{"d_mlp": 2048, "positions": "learned", "qk_norm": false, "lr": 0.00351}
Each number is 500 + 50 x the weight over its row's rms, rounded and kept within 0 to 999. Layers, rows and columns count from 0. Numbers have three digits each. The size before them is the row's rms in percent of the matrix's.

# layer 2 MLP gate, 2048x768, rms 0.0974, rows 618-726, columns 0-127
107:472587502570405481427488438473502407405475499519467389609415541515430511442525596593570419458403549461570506519529525566436527493508508515660489474483542374506413430523593556539534448557509428501529424383444487456512466400481522466583556602514459454500478581475496464504527597459510498507538420507442474505556453432589514468517476446521507461462415470468567468513540510518443438410472
108:481539586461566474550546525460525399603577521536489460496558481491534480422533468401433494497484555446529562497473521495525392578476430495523471492559453492574504552487563449541445561493435511522497581612548533558498487563453518544375539539508466414489502431512501461663479533548507439539442480574544551528432427422551491477395564461501490480421493509442461549523476458575482535523484
097:512530491467537550544528527519504543478466519534463470553556502563509521521554511411492598610579489454500585406438497585536461519452518572444504517390523512512514465538547542438536496560485431663486536461522452562537468496650485456463561427483447495536583598461531529459597520484425512456409478615473463473537494558396571532567559457418572539516546474512488523499542544499551484515382
107:481456541473510515464508537538561496531512572490449519518475508454498454453461481490517476462410569440520465575501568484501522556445530477560456555503558413458509396566562452488594390430517400375529465518498566564594472569534537504467459504504503625522382436432519591459530512520535496573499440428556435432514504469502569505493468590546468537458461459550444513493529534498572533438517
094:489471535494432444536492538480466522481499460481484472445481456571441503506507476496498505514584466539487561435498487433537494568464411476496536566494483469448491584416454431482512474554589605398522475585499491502471567497467422436495504516409510550385469475478508602479561632474517508456515483491588512493570471497579421518571556450459426445379531414527510541442565553474421458402493
094:391394593536571567469500436477447522471423493470491448451577437376463570538574418559516566400484480442523509548467544501421513460467465545444519558479478522536477390450462495486452463483491507494478476444511474428422500541544490523505534546540434464439560460389544522464518477507394481509515439556377443545478477496548522529497538512485508401490531415468488504463535527477507527447551
114:520501507499576495367449548494538434610506458497442538522550523478601453455493513559498503442486562512444566411510499470489543458518473483516464500436543570390483463478454568398523552565486459486452546483451556449504447505412421548424503554626509508497514540431532576420580472501516578516529537593512545602506508514454494511483557481481542547434564442472502479430555468530542472486476
132:538508461498454516510575492500522495631556515527559540600483516467569425558539514479532490519491475482508427424587459467420468496533611520529466536513566437558564481486554581529520624502492516499410456501439551502471505472447511615466584605519532552573487554507470508534556513526484514514535518558481520470564511436564518427537552522585446518317538418461483505532511464558561445522470
087:435529521417604480475534502455426486492539455471582453581524533468488470555550454567465521550546504617429528486490489454533500462458628437543527520467463542570486454527443561484576471517511548496483615441554596540537453487497515568547429475480474521554467555418560430512633449514534502504498508516500408461381445592446430494546560540533467533534602548480515463448434541488478465440550
095:493421447434528412452551432486436431549492507585536495503554493610539510514451460486454569452521474466456534558499468522547470561551576434548462515440537434470495403492516545572475535541516504508439474439413500491513547449404407484523553562567439415525481588528515500499492455577530498453470534513552487589365478611539511498472511518555682453481512467500532525518493509522498506502470
092:480501518522582438525413457429441585539453472470437517541514537465571482555566453496474462544462432489525446617448540523415581554481528466460447432524547461459501629520517437553536416458390557574567532549484544456515549535446544532527539553512537567548506512453535550495508467464484559482544493535511584445544499575445531548520521509550459424527455405434522541511484503500403554470562
104:512528520521518593565387464532415569474486395481492583549477529411548484468519471441489508570466462533378466512444475581545465503480517427500478609502480513477548496472563501479419462487472486439510527498558572499485523572594419458550499555477534486461500524438514504452548509502490448424540458393536476422552549477466534477457600478473507571551467510485542554419466462546455497507555
102:566483451479570558558559549518452419547424587490469539604576504392479460505544421488506436521495482520512481444568502564509465473514445484477480509533488450476590505404524535437464535557458444488537468534539371515394382555488526561501509613475489507444486535471548433527490433427537519581493520525508508448567403557464481479624454473598460483423486447460535485438497465498487453533495
100:472445478516420451535534562467558507452518592446560454543515483354581460534545441511570531399523552494574477470484529509415421451451500459492503468507468474420450609447551445592485453577506505468416490501473501466554468492556619490520550602617529542529454498501530514459545479523500514450500484457673535579515556496496439368476466505466438502441505536480474566578530381499582455463536
089:483519539481521484485503464531534548534428547459576542569482437496650513465492501531492412467462579469539514422449473414541504530492472413635563456420549468488398476514523480475433447476444492513471503495496556465459525508591508479446493455512465492471474494381478533492531513420446501446513481556441480471579486414441520530540488569495482463529536504506448463509469553460441507507509
094:633564579468509553596539563522569509514578569515508504455561451543640581502610466608565510348492559553557504519553486447482565490503459446504429545515431584530457482499511515555520559561543474488602520490508532518516515525494526540581392539499501535458460473526539645473495534548574541441538536554445484496489439521561526499500469458511489504461536634447497531467516390405552520509586
086:477490430454466491391504478508513514429483502588564476421535471410537505482530544496414469541454413522530435495461499427452525414507518398565486539567463555534497397549505489540477530533523456557530510490495518519461546507544563484531545535545507597554578462449528536527534500475518516469496511523439488410551449553455530510604496518549577432417533443519502497541467540523460410484513
111:500472455497484440452541532538540577472537500516498527555569512506556543481527459496523481528454443442433592497490593501509485432518539544494496399479495478504553389505468468398582544490484489481443444456590470571444565494489476457520482547469524537521464468452544507477614486494509438487446467634532507492497444544431559439555474503506500621518592478420412491597490440556465548574563
099:535460464595516442499521452523564570504511450583507518528569582593591504457455617464454530461437426518501485511621472587561472478420578481544456496471541485445405446529571504548477413569547509572473453578534566441505503495509457479525425556567522488512502469619534416549464460482482411556438407489566535501462455460498467502410541561497468560498510517473488466523511498468513522450500
100:489498465526527522482416450448452673574562477539511486548577520504523456484565534456542473536512529483452465493501552412462553526516442548528466484492526494417566413489451567491537420444476463589522400554456553551459481568453530626465535597500439567432509441472486530428481474568535508543601550517441428505548528491544550523502468511519474517578497515466469513534520452520555489531562
108:452603545501527513460525498558480574566464436538440540542472599483392417445500466476497512493510521532452480614491489531549521580542520513605515519448553508476446527466493449522491537440434479489510459473586394522550440426542522500507448510490555502437453490468413466497490508476484429582477479422531480496508510449421504513568517411576544539550449429556542536545546470534581423540476
103:486562562531462456558414467534545436429631446449518538490472473443529564396453536480498505550462524499434504524385552429513451465544505508571512606491475552444451486497553472489501429499445382533450538542494481479459475451481488565504494438501501475427454567495522497470433507485502478541466593546459466483599495566466498453511470443457532454562591487496441483465479498501498483479633
082:603474488425489558499484512510535518420449486545482530542437433524444539508562493526405520536497510447441518382585373503421490380536526486561452466491551503551510524505513426479492532478508422481494517550446506490519538452430437543537486500460381500578532511404545511505627490567509466458464508548490529581445475452500531531511562536586529431526533517613547533539507471443503456422502
091:467478551498531520538586526479469421437518514504511542490524552455513473486536526456515532451465504551565526534454533506453477550503549649507427565498407442468527572533499489538462534526491500470498582455412497527589555543538546552530609534441453564479521562461432553397451411482485550479437504504499567579465392506559571362481555393442457434473531394457518483482468510417502477596529
082:438516517510591396548519569539505414518486497497452492445405436480510535413494408550512389549571497474435419528565577542483411490565515549511512548459509445513552547511443493567563451491456445427454464450511514444505557458639359438438501567488473456513541536456494434523554457517511457563571468484463552576503510463494507497547560449495558558499406509536494498435474388471546507539579
098:515437579556506448487482541612529490537439513548503492464541462419519582504464488475510550526549450456504524476495473480531489509534468454418453462531593522383536487528582507472517548474515425548567485503461474590577530501571499533467517520553525569517458585430473458522451523458509497455523483475534555436497464566601505428439542534439540481474496568515463499511581559422532465476440
085:477470462455510486509552548477431572478499521557357548519516536531536547518477558521456417470404514511456410538449483412552572535548564527531418582486508483533441502551506549461508447537537493507448459540545533434510387475490468546629487549567515503530448441499399441493443455497520516553483517486528491478481545444506392411515467513527460468385491498543553416421493498526534467517422
096:451470503459572450511489580519469485467589571536492509489502501537572558560557472543480426469520590596435537557568550437559573510517543463568523440575553556548495524544488421449560550482473544529601476500580541548559548454573469538543515382461493628517525478531552414433555535595568565347421433497475495558609474459514546393625521360463474537473572481494505556507496565527463447498461
093:480466498462477473548397429477484394401422557450603461611541575429477440549410536530401478488460486477535523438481451616440449391490559494514494442465505398554469559479502515517573550464535494501575503482491499536449564486408515472495533506584543493516497434430493472515491506485521562488584475486457503550515509547458509419596491516540429487405498541446500500499487534479527512474455
086:513516472590522486481547548476506450463453560488467431512509584415505543465515545441498506484433483514444474424455595522508547467558479543498501550458591505518512514509459461549605420474473525457543530520325559532561452463501496519641467490484509537608507501494466563490569556449497565441425497449562458437577510481540559482464565477543466509459345431474519464596455450444506504431461
086:499448491524483494489575578462454406498531527445594471506481453528430462473459430458491513445532530423463457374541466542577462408593408522520493473588487490443438530451477460502548565521521541554379424406598574509465487508485433511387527599485463467434542479492525486453478432474532500556425551583448452574469488504524425428480403500414544564396616419494514438417475392518522490528359
087:524574528442576528517486500467432423593519599431535514498493540518573392464520491559456337564456484492472528554558488482545473522556487488466466442498504562448488477547493530475547548535443492450474525510560466502529504462538526475521506468540527431566549511567479434485422439377504487442510558457442540461515483547519588433472500501598543519542489508504452478371578550510477522435586
117:513499480476457489412447490461536512528592533522493459453510550389445510531554542502561529555489433407495535462521603501523488481458532509462458508514492491607388429513524487554443475447641512556523458419510512494452535604470454437530531454400542534519538637426563618542448503531478530526542517545436459596562479604571469480545483562613513439454441562424502494474412551478521452557441
090:537478471479502496489458494474548525507434461476525542461476498362496426558670398449534493450529450538579527484530455477523519516481569552461498520439470540483414530461532548382468463495552475516553469547489533443544452468503523424475512471602407444462568426630459468448481427461524519430485534503591531493490576549420515527506434507507428486556573431517523464490434496523486479460540
090:515518588521493508445565425489567484515539492507453560422545487445538461423457515532469512474539629491508563568477454446567413515524563494506527515501498433455481458462444458474522561516510478591476562426564467417472588547459537598524444460497552503528482595389531547399533494565517552481458570516429516574427540540441523539560479450453527546549540555505349472499500496458514501471504
097:525512469512445499547432523467496487452503373498568490468492491474438381491505446571553500511485409349545515528466463385483456513500486508525460433502429567486432527463496460550468527605566542533585472438486431518504505459489525417489436497515455444478462485459477535492444458490461507475434508542494556482534468480427478559428482457441422586540478469450501524556412468499454533557497
091:559455525515533522528525474476544478543501562519428548458488562517427509458438526456550502387464508516504461471540547451564474522466582450446458509415492608571510525486388512485453535469516462412455534537398458470514436581480593459468480586503505479540499471522514469515558476517507457481462542523386385517532419472500479509494567497533497545519524530474412490502499543462490534487471
097:525577464499390433424429418511465467527449513653533445526527555518498420454546482476505455421404502557488525452530456515471498476447492439441521602463512470497548513608684477527466525468603433433546551521459488499504524537491590521502425450538519543518512531426469495539489441477473487391471566567555495429528385500525520526563508538504511549454426413537452492501447461519506446477505
101:494468482483469527433436415533463459501484516539412442542552571441525470430483494476541423452489543476620554533442473527467494514471392558523501445483538574458510495447531445452480492516521520476421491531489467590513507474419572497636495416576458513519537498515474464504542437398436421456536483462445464363543418523446384515550578551529434494458553447471437482464496465499612447496468
114:478500517437536534538563556544403561504400491533437523503506493407493458496521468541499542410597440448493590488506470456497490517517496528533575557466542466437529519561510489448500501527470527445505509502487504355438455502512457473508501500650566599448495426501485493483565425584452509499521505576532488546439484458530449460535535506471481450440526542436444457504469470485512573483449
088:509433514467547470478429513463484527524490527388510453448455566475534531380518469536479490611558476523491466502464527435454408536577469420508508491471494481556540554462524546521463434480524482525550529581534545474471443442503456402524483537489600553423500460433478608450595585497549524444535526447494510556517408503573525466550524478517496501534583522443492424422426498479453554537548
089:480467421605477508383452569452493463549488479444565486568525482480484481496605355469489378462442594498544432564538450449436517520484504576659540502507489609475517544475458477508424450581518498503585565526487470556464449432606484526449478452486524568471523470522461515412508527527464558436536507486589479467556376502467463418569584515547511540517475398458444491509535461525378423446615
103:556540460518548459492537488381521468528571525476459483514447485446441473487423490599438470462422561429562537480462526463536491481538566584514536390509417528515482440534560499413503547531588521515478441383597463541529474519503449440525561585399525552501554515407489645526576538440500441403501429490542493405534548541521534477563368446426544517481494438427483439443413532426508552509531
087:532458438527487535426559531498386463470461571512544444430471530540443439497505443417550520449490459603565567545569451473561555498426386356452463500556565537485468454439469461400491537515545453502591533494519492492481508536573609532498553454474516453494432567540560448435493447558574499483532535475465451528466512469463543538509518572472560551522476521559496551415492489568437615402443
117:488528483509447581505456529443447442416447498587471539514493482580435579552451604445493466483507366473498535575595458548547508537457579599616573502444580501460601475429503672507542515525488495565546509495523449581534556458458522504497563517511473445437490546514497472412421456510515493497555417570436495522446462489538455539533482591484520464586425475532561561494506500511452536560565
102:461516518478500505482401446502503461473501516513522471435537522487515565515483446520467452473530526478496522527496458435401485390476570381479466503500551514368446487480543542514466510564425550484528485480518542487585480482394469521487579460605554471484492441510525578487523494484429463503441500517500481473505512500497488452476499468542467539479485436468550511490470346505460442515561
106:544469634476436521541548434471418522483511517457489491517341569593453499504524471561461510536528469561484477443542458578582444505448441660538537574480495488510521541507503513483500573513420477438511446655482476498439553525513528442584534516508511501526461494479416526468560506484505449505523498488582610467524515586474494481493507556529458521469502478535552450511594569507554528521556
097:357512491575585421424336536502495537399514456537532471615492467536557509463412498493518502409533424483378530482545447545537505498566592454579470528487501489532464402517518475534425476571513532514477440502475523456520517453562548473565527508568516535442591540508434547441552590415512472418512495566529452446592466487492513412442529459481523600448544551606388523504502434529543475548540
089:428466542553621488579420488581480539494513470430406571428424427439358550470503466538456488472502473449473488456444547507535544459522454536488505519479404552452513536528532387450423533508438575544571485571500579459553479518655437457524428553405421503432511520490473483479514539550504486493519476469489483526477475427419552589555489451536443418532588501527487507508488441466507542579506
097:531435540513484578575546445516472531597562427488412442556531566512507499572489570548418499467540506477485437467553576528493534515436469526516567504466501499468513500399554501455410507527507559573531475558524497546454478557518474523568404470407554468474404528580515523445560503441536410484511465523533566502535475519548491609504494420503513513495513559494548433452540420519459458579546
129:508440491472431452442546565397513574508453556484485508467617552514449580421477532398465540570523487486518537516583520498553553481527559523430460446467538482566496468542454507525492500424430591541469481487402563512457557522488482470527519489528525563556468516563480539513509532464463473385398431596514518568475517523472583420449620554494540463544470555477384560560522550460561575475511
104:449551452514444439438429446495467445500486519533497517559390475507536529414425402537532501549458497383488506618522556476554426531564536542537513629427498452509459493547427494530548561540473552574561515501435567472447517492432506433491462548445504469578508553462518569523471387521499490450545540517452450438525522388533414500489428491490455539471449528472506510500523409500533434518442
094:498584456502491556395499465519532530498444459489570408516519463519468483546521497484566538589468520464468498483469546540559470546500569485525496401461488494468558481476590513475496408491519510400476475473544526600466507561540521555510486589448521536546572456492524491482528575455586540502485553505463573615512537476479476511413511497578536486520389451594477571436495505458533491480450
097:502439585500494552549433363514561509626450564492406444486432452547410555443547510516489508522539427552556492496509444531486448463533532502509468533565559513489484520413576624575555501536512551525471499533504527553395443433545484550516565503501488410479430482496467526587502517492463627534512448523419480521514485611498448504528415560494553598458514460483370543457458575450436479510507
112:534615441567565497514522476528526397503485496469521544562507514498506505583477449550520570495464495540408519438452541521522539462503497493448479480443535467385573488518508475445481473507396464508496458485482434578617421459474508527510479432523475506558564518454445530531439477489545477491494489517424441526449557413555430504474508484498529483369382514578507498440516478566457574519526
100:463465509526521552439498507463544536442523403513566497518550481540519512551527544515468519458470514548457521460507514381549444562457565466589480546398503546501478447525470491405536483491497555500485485488539494471471554603387487452499458581623449541494446508465481535425494488516551577479462561471465468503571513519458476494449498436536558462562503431558540531508462474502562549487443
095:529429471392429605466538489515462539501458514505444411473569512438490564500569460521487460578490492525455480522550539519522483534529420565530548488618421468479545572541465467421537557510544522421473538453524481555515540517459472421505507463496458512483543564449474508432552577446442538560432468489500406523428451466460522487438519457531534449503567432374440508419504534513529384447573
091:576564450414504506458632526523433577494544378549451454503457503490533426441560375576446402434520487436574549482501474480426514576505517562531535599545499436517526428525456502472496579542606495469500535501478498610629501513519563559506531495482512486452558496569534524543542595523452471583470489554498551455454547524493516479467580452504471507481547451459471534533514488496546522517568
096:551430420538426496584476419550527437550516424559506431510565534520501359519490458474477435521499474484491520483423473448548519513516533584575521518427448517525518521509547592479535519542452408489484412559477428476416446547433533510503496501388446589502515549586483534480549528523465455580397481415463522451544455476446497525512487438456466395517364477489533521426502497568503560478496
101:500415448575452442566500520510517381427400455481586440517416564567524574415459526558521551517579492484610485533483411485527528492586618585520484493453496462441601504559506486485531504536463503355480440500556439477499522484506506493480523467547510525391524503480502602578454466509423484512469486548487510506537588451432528588436623560502483528463551389474556513594554513516443540530501
104:459469571519489467566495431548460493428524499552493486549511579508503479465403517512412576523456517437508500464686409515533522458506579559548485486416479536454533576487461567584516426481524413565493469508541518475409488542470462522510534534490464527456516391487521557516535570459477545570410562550497545537363550553443506478575511614530542501459497424419553479549514466500491505498591
103:528551439517540470546463487517460461460511447475519610464557506454436491449405572484479422432555470456491507504545537430567561506465596438500570518492526499424425467600521504534470493523502491431518534509513514555561479489540471487445464553447473542426456494489546502533465548465464507570454460470499332468425581439423489519469485521503500448510414503500439524445476537498560515531402
120:602465553550471444532460476429523496482491542504457579439528465468471474524553562566582476507470445513520489614424512521556504484607484497548585398555479505487458455464531505471439537511549558536496446509417476518488524425508495561523461565518552496482546468490515555451545445404411397565505501499483452541522421475436599441539466443518495564455488449520473490440553414469547510418424
098:362487477478545530492481460551444469407506593523416514444502589575454548490532492482506552445501425547502547474418519524481564538499578502493522524607474489519563563575478476380542567503567500468473491561431467483501622521550461423449561482503458490407447465498429452468472471420492569464600526437467433378585523518512510394620547352482512456420542448533413501433513555509473468498502
087:548500455452509532625511472596463439462499443529486395542513506568392411525515474492455459548441479474470431491500502456455596520452389528452546562580512487573435455555454491478417534353503471579436479418544508476551539501449450471470524606511454436500502466531530474502582426399457421609470488459467532522485505483505501563445530455524508433569459430481532506456499506521509522560515
088:542467501541497601502591543479515556527542580474500501558551557562476492527416555520490489569482476615457453462445469439464526435541507435504445498468518507433439421406491524489446483406506462392461453553451567519413546479529431568475489484554456534427535572545505446566476514560508524518431474501470447430535586564564507539472518560460465491462570555446465492507527474483534443433430
086:622476512578636557407535497496522571516505556581554460473512466542575503479572467558520510588491479417471458485530530509592586505493503509581471464497396438494485461499455535511441443571460465454582508580386537523510403491505464435530474498490424457518500392523475480527526505460593477517516494527506554485553475508506514481420506402472573504542445454419483475579479515525377465483455
095:414570449596405468405537483532501477486492503467532557559645552498481508505493596441563542561386500432439479403521497429465432513492547470398561426547468512549462459516430521513431468446474543473565596460439469578570602384469438494517494518535448473529453475506475449498483472556544421413490515490527438460562511493532484426542460470565427518429513471559536476507460470507444504475518
093:508555515443551502413500490486514478557562507471499387462540430553477497481469563519483396597516548491506527461564462500484464565425523581596559553481464525479500513524548568471455505427471443628594476544415508486522508499566500480414449487475665482484476585455471590408530466575477422562481443463549422499499560429435488417523526531507481427396598520573459461595465574484545609431580
146:543520539493531526472510530436528426518541518467432384388520483457543529468472563366484433558511620497530486572543489596593459428545479493475391476535485527568406443507519503489571494523552490565454527468454505517440446529590475514570517382507435497484537483490574476437504601579572534421484434434505518521573493568487508504500553423517588503509460469336551456522543548542513475485522
084:493488477399530531547555496514420491497491524484532493494443543487470550466516570432587436553458495533479476491514561596440474513390497578508547461441490568519458446523536503434527468589479518467557540519434566470593521602482411524540463486480495503379481458555515563534524535428479466538460559464553477504488535547515456545588499471506519581474517427567493495473489624392457424524511
095:443485458523476573539440511465535434422560591569490526538476457505382456556563422495446492505501426390578565475511533443435514505495468489475504528434533511546487516496429450559502556456454457513478429477559555476455542520558516546530436529613437504535483502559459414545538513511452408391438562516479555524540492495592415494461532424544487617419557602399553507511446508509521610450478
089:569441491393405486508499552476548469559525508482566531465563542529472525491581458601501448433500521491516466415591432371411550517553578391566556577459495505490418535516471565365577540491502441537492493495431489490511463507530526497528472528416484554571458466501469437466464496502386479483512534499548567551574532426500489508567525528527477587491597456498496515455498566455477418493324
105:436508557461449505592469489431526465419412598398431445428455500448597376499531499449553479485476464547507583466607496504415507460446514527570577549504415504464458482447572512511486489479414502491595509522503517567570513452387560439552476562521495510485466521573513522449488528537550483386505501478496441475477440515504547488501478428597517473369510491433558433405508507523490541579526
116:469441556536473527479516502452447511452593526513454535490533456457506510504586525423554569552467440492512482576397566467451436506487551483506508497512451546489504512423545472573482541566575554455483446534338466532455469447581509447566578476486516472581461514477415489516429485498584493454501533475481462448588552515578501492439513453432482449455531525396416532484502514416503464518422
102:484509485588509579450522397466452478482558470461505536449441531485425473474585503416486486444472502446550545456487543556468400532510528527535519466438394560460418511445513491498448474476493535474542570503429560476532462504439544480516545516498515604556493594573502564508422475466551442523520498500535485463478445413415560606546507507491398585525467378447487515421573429492501443578564
106:441497469546588486443540478470423451519510517454488503553514468534493516527491451462490399520421519423374453431591604501551465487495531467514456552468425576511500519481477515378416433495399502542507512635472477606481484509441477531480487439549498533586468548575493520534523415394486457496441564531463466432474530538535491455527502520491477555500505560465547498472403576539532600458417
086:532528478625512511483502460518580452517547514516396487460553567615553648478418583565547423482548549491528511539515507526468521492471442537507572601449519541509566501489571436482479525464473545432570548479465578447509504529489432554534467586493556492446544509467485496463454562493546479445462485447599495563412490523510500652495520449384526431404507467582547502486414524397667517411444
088:538462533526506471516580467519570497467509406429507526502605536425466476460488555468523520593578510507612477543480440487497580474490420460489546488591478462314500436539448525494462545530483510518546480436557451477425500472490508569560447499600555489439512519528516452516474527566498476441545470501533443521457527491411539495555495428527481464522442544556550530504525438505496503556522
113:490566517479584429434489544570498587552507554528410580580455432447435572537489550439471538524506530480347452565516567485561554505581512489499463443498493499528575550501469424526467503513556546569539549459502491513539451518469434670531474337502484521391476472404430522501498531507584508509511540482548481586484440419522426528523531538461522500458484474440603474486506548442525547422471
096:538404477564409571443541530468502585614491581542488385472571619542556550486439439523399509524516518522512515524515556560449577523496526557526541479505429489424524577456576422520509563485401368505533503456478553542423532513534447485514535562604495519500546547501528398510618397459597521577482488455522464544514441626598562537507527526501465338421513569531503489504565404512478533511539
084:551485497502496523577562478457612505540439514355555512447448469484602505430456542481446510476490568520382535538544509418412518460475414443521448588534432511366520662614501527537522509521466488394480568478495405441626480515551405435502519508505477512529600560560589539445526521435567611482546520470575539452448509455539556566549435480610532412503516512446475557495598462539555554486537
101:596496503550554444412552577541423524482506529490545442454666469520486474567515454471516629495525576425549518509507539476487473513545520532584470539536445475492459506531497513511572561482388475501515478480558466470430548518372455538482462480490479506500540579518482446512497448510441513504514613416375583613555480495526497543442441462358417485478482469503412493626464448495505452502467
101:522529523478490447436498509495380530586410527485449461537454558605596483398485509536486545458596545420637517519443514480584564582577485501536510530535560458428557459541582505534485492595539481383475476636525543406542521510472502508434469419517503492520488488415465476482548476588484562488515578548495459540552538517512518477476590540536471501399477412551485545476514474493522527496463
086:473525491517429464581502498536479520480489470516388528523468489488421432542567468498519568405566513542465524544477532521426563480498445503521462444462545511455453444375485457441463466591459526489508557583515509498425559477468469507470521461479477528414507443470520457508534539500444475425448489527574463448570481524501488490517526553446507612504451506470492479495493514594451406353541
092:442582471536549451555616414507453452527398473501586440503554489534489501499496572488569559553464449442532476490495485533461476449553502541417484523553520430468558377492496507463500571552627519525535520464459549503473519534459461486477465436607514522505441489485496366538405576432519552547418569525411559549583514581471535527567495498507540494502498644571478484428540510497523533475533
109:534457475535402529442482487536529477558496481512482515474532568470500522441469415526493511505494517477433485419526574423524458412568478407485504485513423477471475483533373499477504473498505540448515469497560544546420447541489508613498437493522576552508532465506486525413568491547441487444481554523463540493483464368448556482546468543561518494535456412490547447497458513476458472428551
091:495482576629414460444381528535478472496500538491538540508519515365520503450540451531517545531451544504545563492453438507454629371542509549518506533578491418422473411425533531507527422549532466469469496565441527476519391492526624505442448539535422508415568465527512471504527517460482530449532560497448419536581527470555453511551463512570464537475473523504480480426498476447523508522436
108:446487508456597469490441562533511464535505572370427468533464486475425535456543467481464516554580506524567576469548506422553550474560409456579505513495482453587485483502499417391434430562477529515501545486399499452490442564444530501436404494447481512443474512524528417602489487417528506507497538537465565487464515469524542557553507521520537489489453468504592524521449519501515480487557
096:486595519546476508554424526490552411573483547494466526533493525511631443530463483524608533572538519473533415540551434484537604473524567497415549462459506491499534518559421495378470575507491552534478507386485469465570556430532490479501464449557468513533476538518480515468574464504466549462471514455421496500383618553493559555476548464501525484536586468454535479439495535464503518446509
097:475497488485544465468534529442561555500475540518477527450500525497566524471650546510497542575554503483521469505545505510457565547424551463430469463517543421559529577579547552457385525548490485489559589492463521512558549478497462486415487512539523478534559423515454494530489511496472527361530417452491566480465432558440490451476488488525637488559383567435530523476425407490511549563514
106:528427540459489489524483375531466489508569503538506567476535530564530500505608470525564540542447473400541474563585556501501511497549565450496569508402554469487467553448479433514451512564522523508526418447472530474501422542530439540544481542458468470441501481455514495527471612507494612503534440544452433480522460529506517468556434581530509465465448473488585433521527594605581559500522
098:539557474453472488521502497601531525488532501483509491382511534490473476444457506380450491564498578392451561488473445558575482553389428474454461457469557496405378556539443412488518480490553485530601563525480594492469472486490495425543420416549474510521561455413501526496463414546514450594456562500570447501480453428480515523413549499576483566397433531373457505504390506469549427490425
090:439467486535399523453492495566455551410594608450498536533535426494511515469599519494467520479396412523494565488452488566486518492490436516600498537547497464525461572539450546491546430496557437480508465430454521480577533449416430474520498513492524568522483489453559472537467497486436473480546529383487496578476454318510475412565543453482573482474509463552493516496538523557546540591455
107:517308428508560494502450464471423466487513514570536518482459417538515430554581515537445493398484435451498516458471512562576468492451525465478441484422503544396595464463429476526449478477491536545518538479510495587534513445500478528407506509550495485430571524484481582506437427488470557559489450477402480458517490456567519531579469471378457535480469521514369529482465447480504601501563
123:497539544525498533504600498469455528457528470374397523522489589454484521477471556551473500463439539457492526512378473514502434578517491494556480506419543493540447552529562497510494400426502529561617510437532483553564533431502515445507439501538461564500518501475514530502540539457535502454550493487521437466397540530544480500482410490522391523466496429530485536497574472471505451481435
089:461454464461471455533569465476521471415518429426454500486444507520518458554439535447493454453595470549440405541530462475540569491448543541468560590516410505566476557509556547564531525427481568505318549461491560518464485483538485549528594476508499570484468477511479560493553466505493562539513502469532373501564466594543581529564450556538412473542532562519523479531555507427502524492477
116:447449483599478474518399553459547553472530530489470500527629544536477505556614444529519543433559508479569485557493497486506442490514548465523585415509519592571471373450476530495429474430492523550532424449399472502506442542613503520508477553565544501537573456552598469529442435491493628517446476488514506590485563457547542508462568437475478519545527595523477586541448467516496502589374
105:501538510534448424530522564408428501499525501473527515498473492443503564575498495541460405480497467486483441438474419563550458538531556578551559489523499500518499462575502465475445505424561460476524587533484456527348477459515412432490511484539506551495472462548469593437528568409500552489490554547528493497507403484481562482476617490614563432503558461506586465550534469531461628516426
101:551454530515505501514476493601430549592501407603460452462405528521495554508499508463453526494525486514446502542543505573582557446499473435528435430489510457458350520568510451425485459479417437498577558560471465413560524501502453544639393533613506467540446503492462459493446568411505486529512508545529525469379478495604435409417493540582552507488513488518489521517531519489544501467403
093:527508535557481560522473511587494481419489417421580444298572529529460512467509526564524630571499518614512522541559516424465487446473540475547416605504406650461523508559559481472521486528550543501477479564490435572455456429530463465428443546527506542474444527420478438515590547459555447554468525550402497475482485563568478566582535442491450525475581475405448543542455481454513510464550
091:519525429497577478605504420508516525558389475481423484540565402455434439487528389528544549459424451497504503532579591440487512594495570538584553524561501520501459504521529480444569466517543555546419540466437348465525519504429468544505438507491494530442568490489568447575485462527491476442522567506491500540476471538483496518512555437574502465415442407418532458509457490473487442578535
090:551536411577537625499508520524613400507437554493531472525480517449539482613459523492474539473570473510470492468492425513505525506494525507444528464527538575480478524506457561401474560481517567538492521557467447485481538505492462490541433354494513587487481571553467553550571449535510430428493506550589451497540574430451528491441416348591488458479476450461583541493495533515503547526460
095:461425517497523614503480372483604526495565390527513452506501525497455486469460614485491628448463487519470450530580550402512496547454537441428467436422531535549541442527521470509487416489459518445518535470498498449542549501564487481494528461528497447441478485576431490505462510501487409508528455537580527431486531511528507473494475554533542461460589497407448484547438488554487530496426
101:459428483540481511428476506543515478508569454575522475515514421404490614561557452582476528459543421514579581542582522461596557501561488514472457481484512422480496527548517498501547461628481516454469511435546482502470557645476494423442580520445454531438516511550535509471533427585493571603480555407511570435430476522432433507510493555542416432481446509473601475433528568500575464554518
105:506540551500569508507484469549528485500567538562425507539548494461527444558461385439493484533534405474521489451570462638475571560575517475531496450390418505475526568542459523445437448590506561454476504482569488455589472424498493471482574412576495535492425540462440501463529467431564485537456544522500469515510542505400457487464584496507492529496397438527416477493556516540443466537545
093:477530511591406558558352504447533480529412494513437519499596500453481544533473533515487528481561521432496460430495448548530487419557474464537495457419506526560456455520513533474470459455466455588468511541589503445350593490576516465528575549441411475446456520485503478469544542436505520452466532484487479526568485495476561409493459436500495438499558451554505524510359528474491444561483
088:505513501475581518484514407478498477458526490550548520375450489563576411602487459554385462466523437408500446579528467522471424434445481500510409505455492559427540548517471555512395567571534503513436485473495515533449452488469557486493463560541578534388479561550444458553499582489575418443510456584432491549573494497523531449575499505542616481483491560486452487466531514462481456497528
092:454505462420566450448460484568473519519496492511498517455489423553565529485523500458436510432515476494453445538507518427426455405533579507480492444577477554481514460568443488482529457495405507466511549463589432514489493461535464532421463485503456551484468459489498549612493511441498446522466472486403492476528616448474531500536565421453466548486506439506444545435505510531431479544509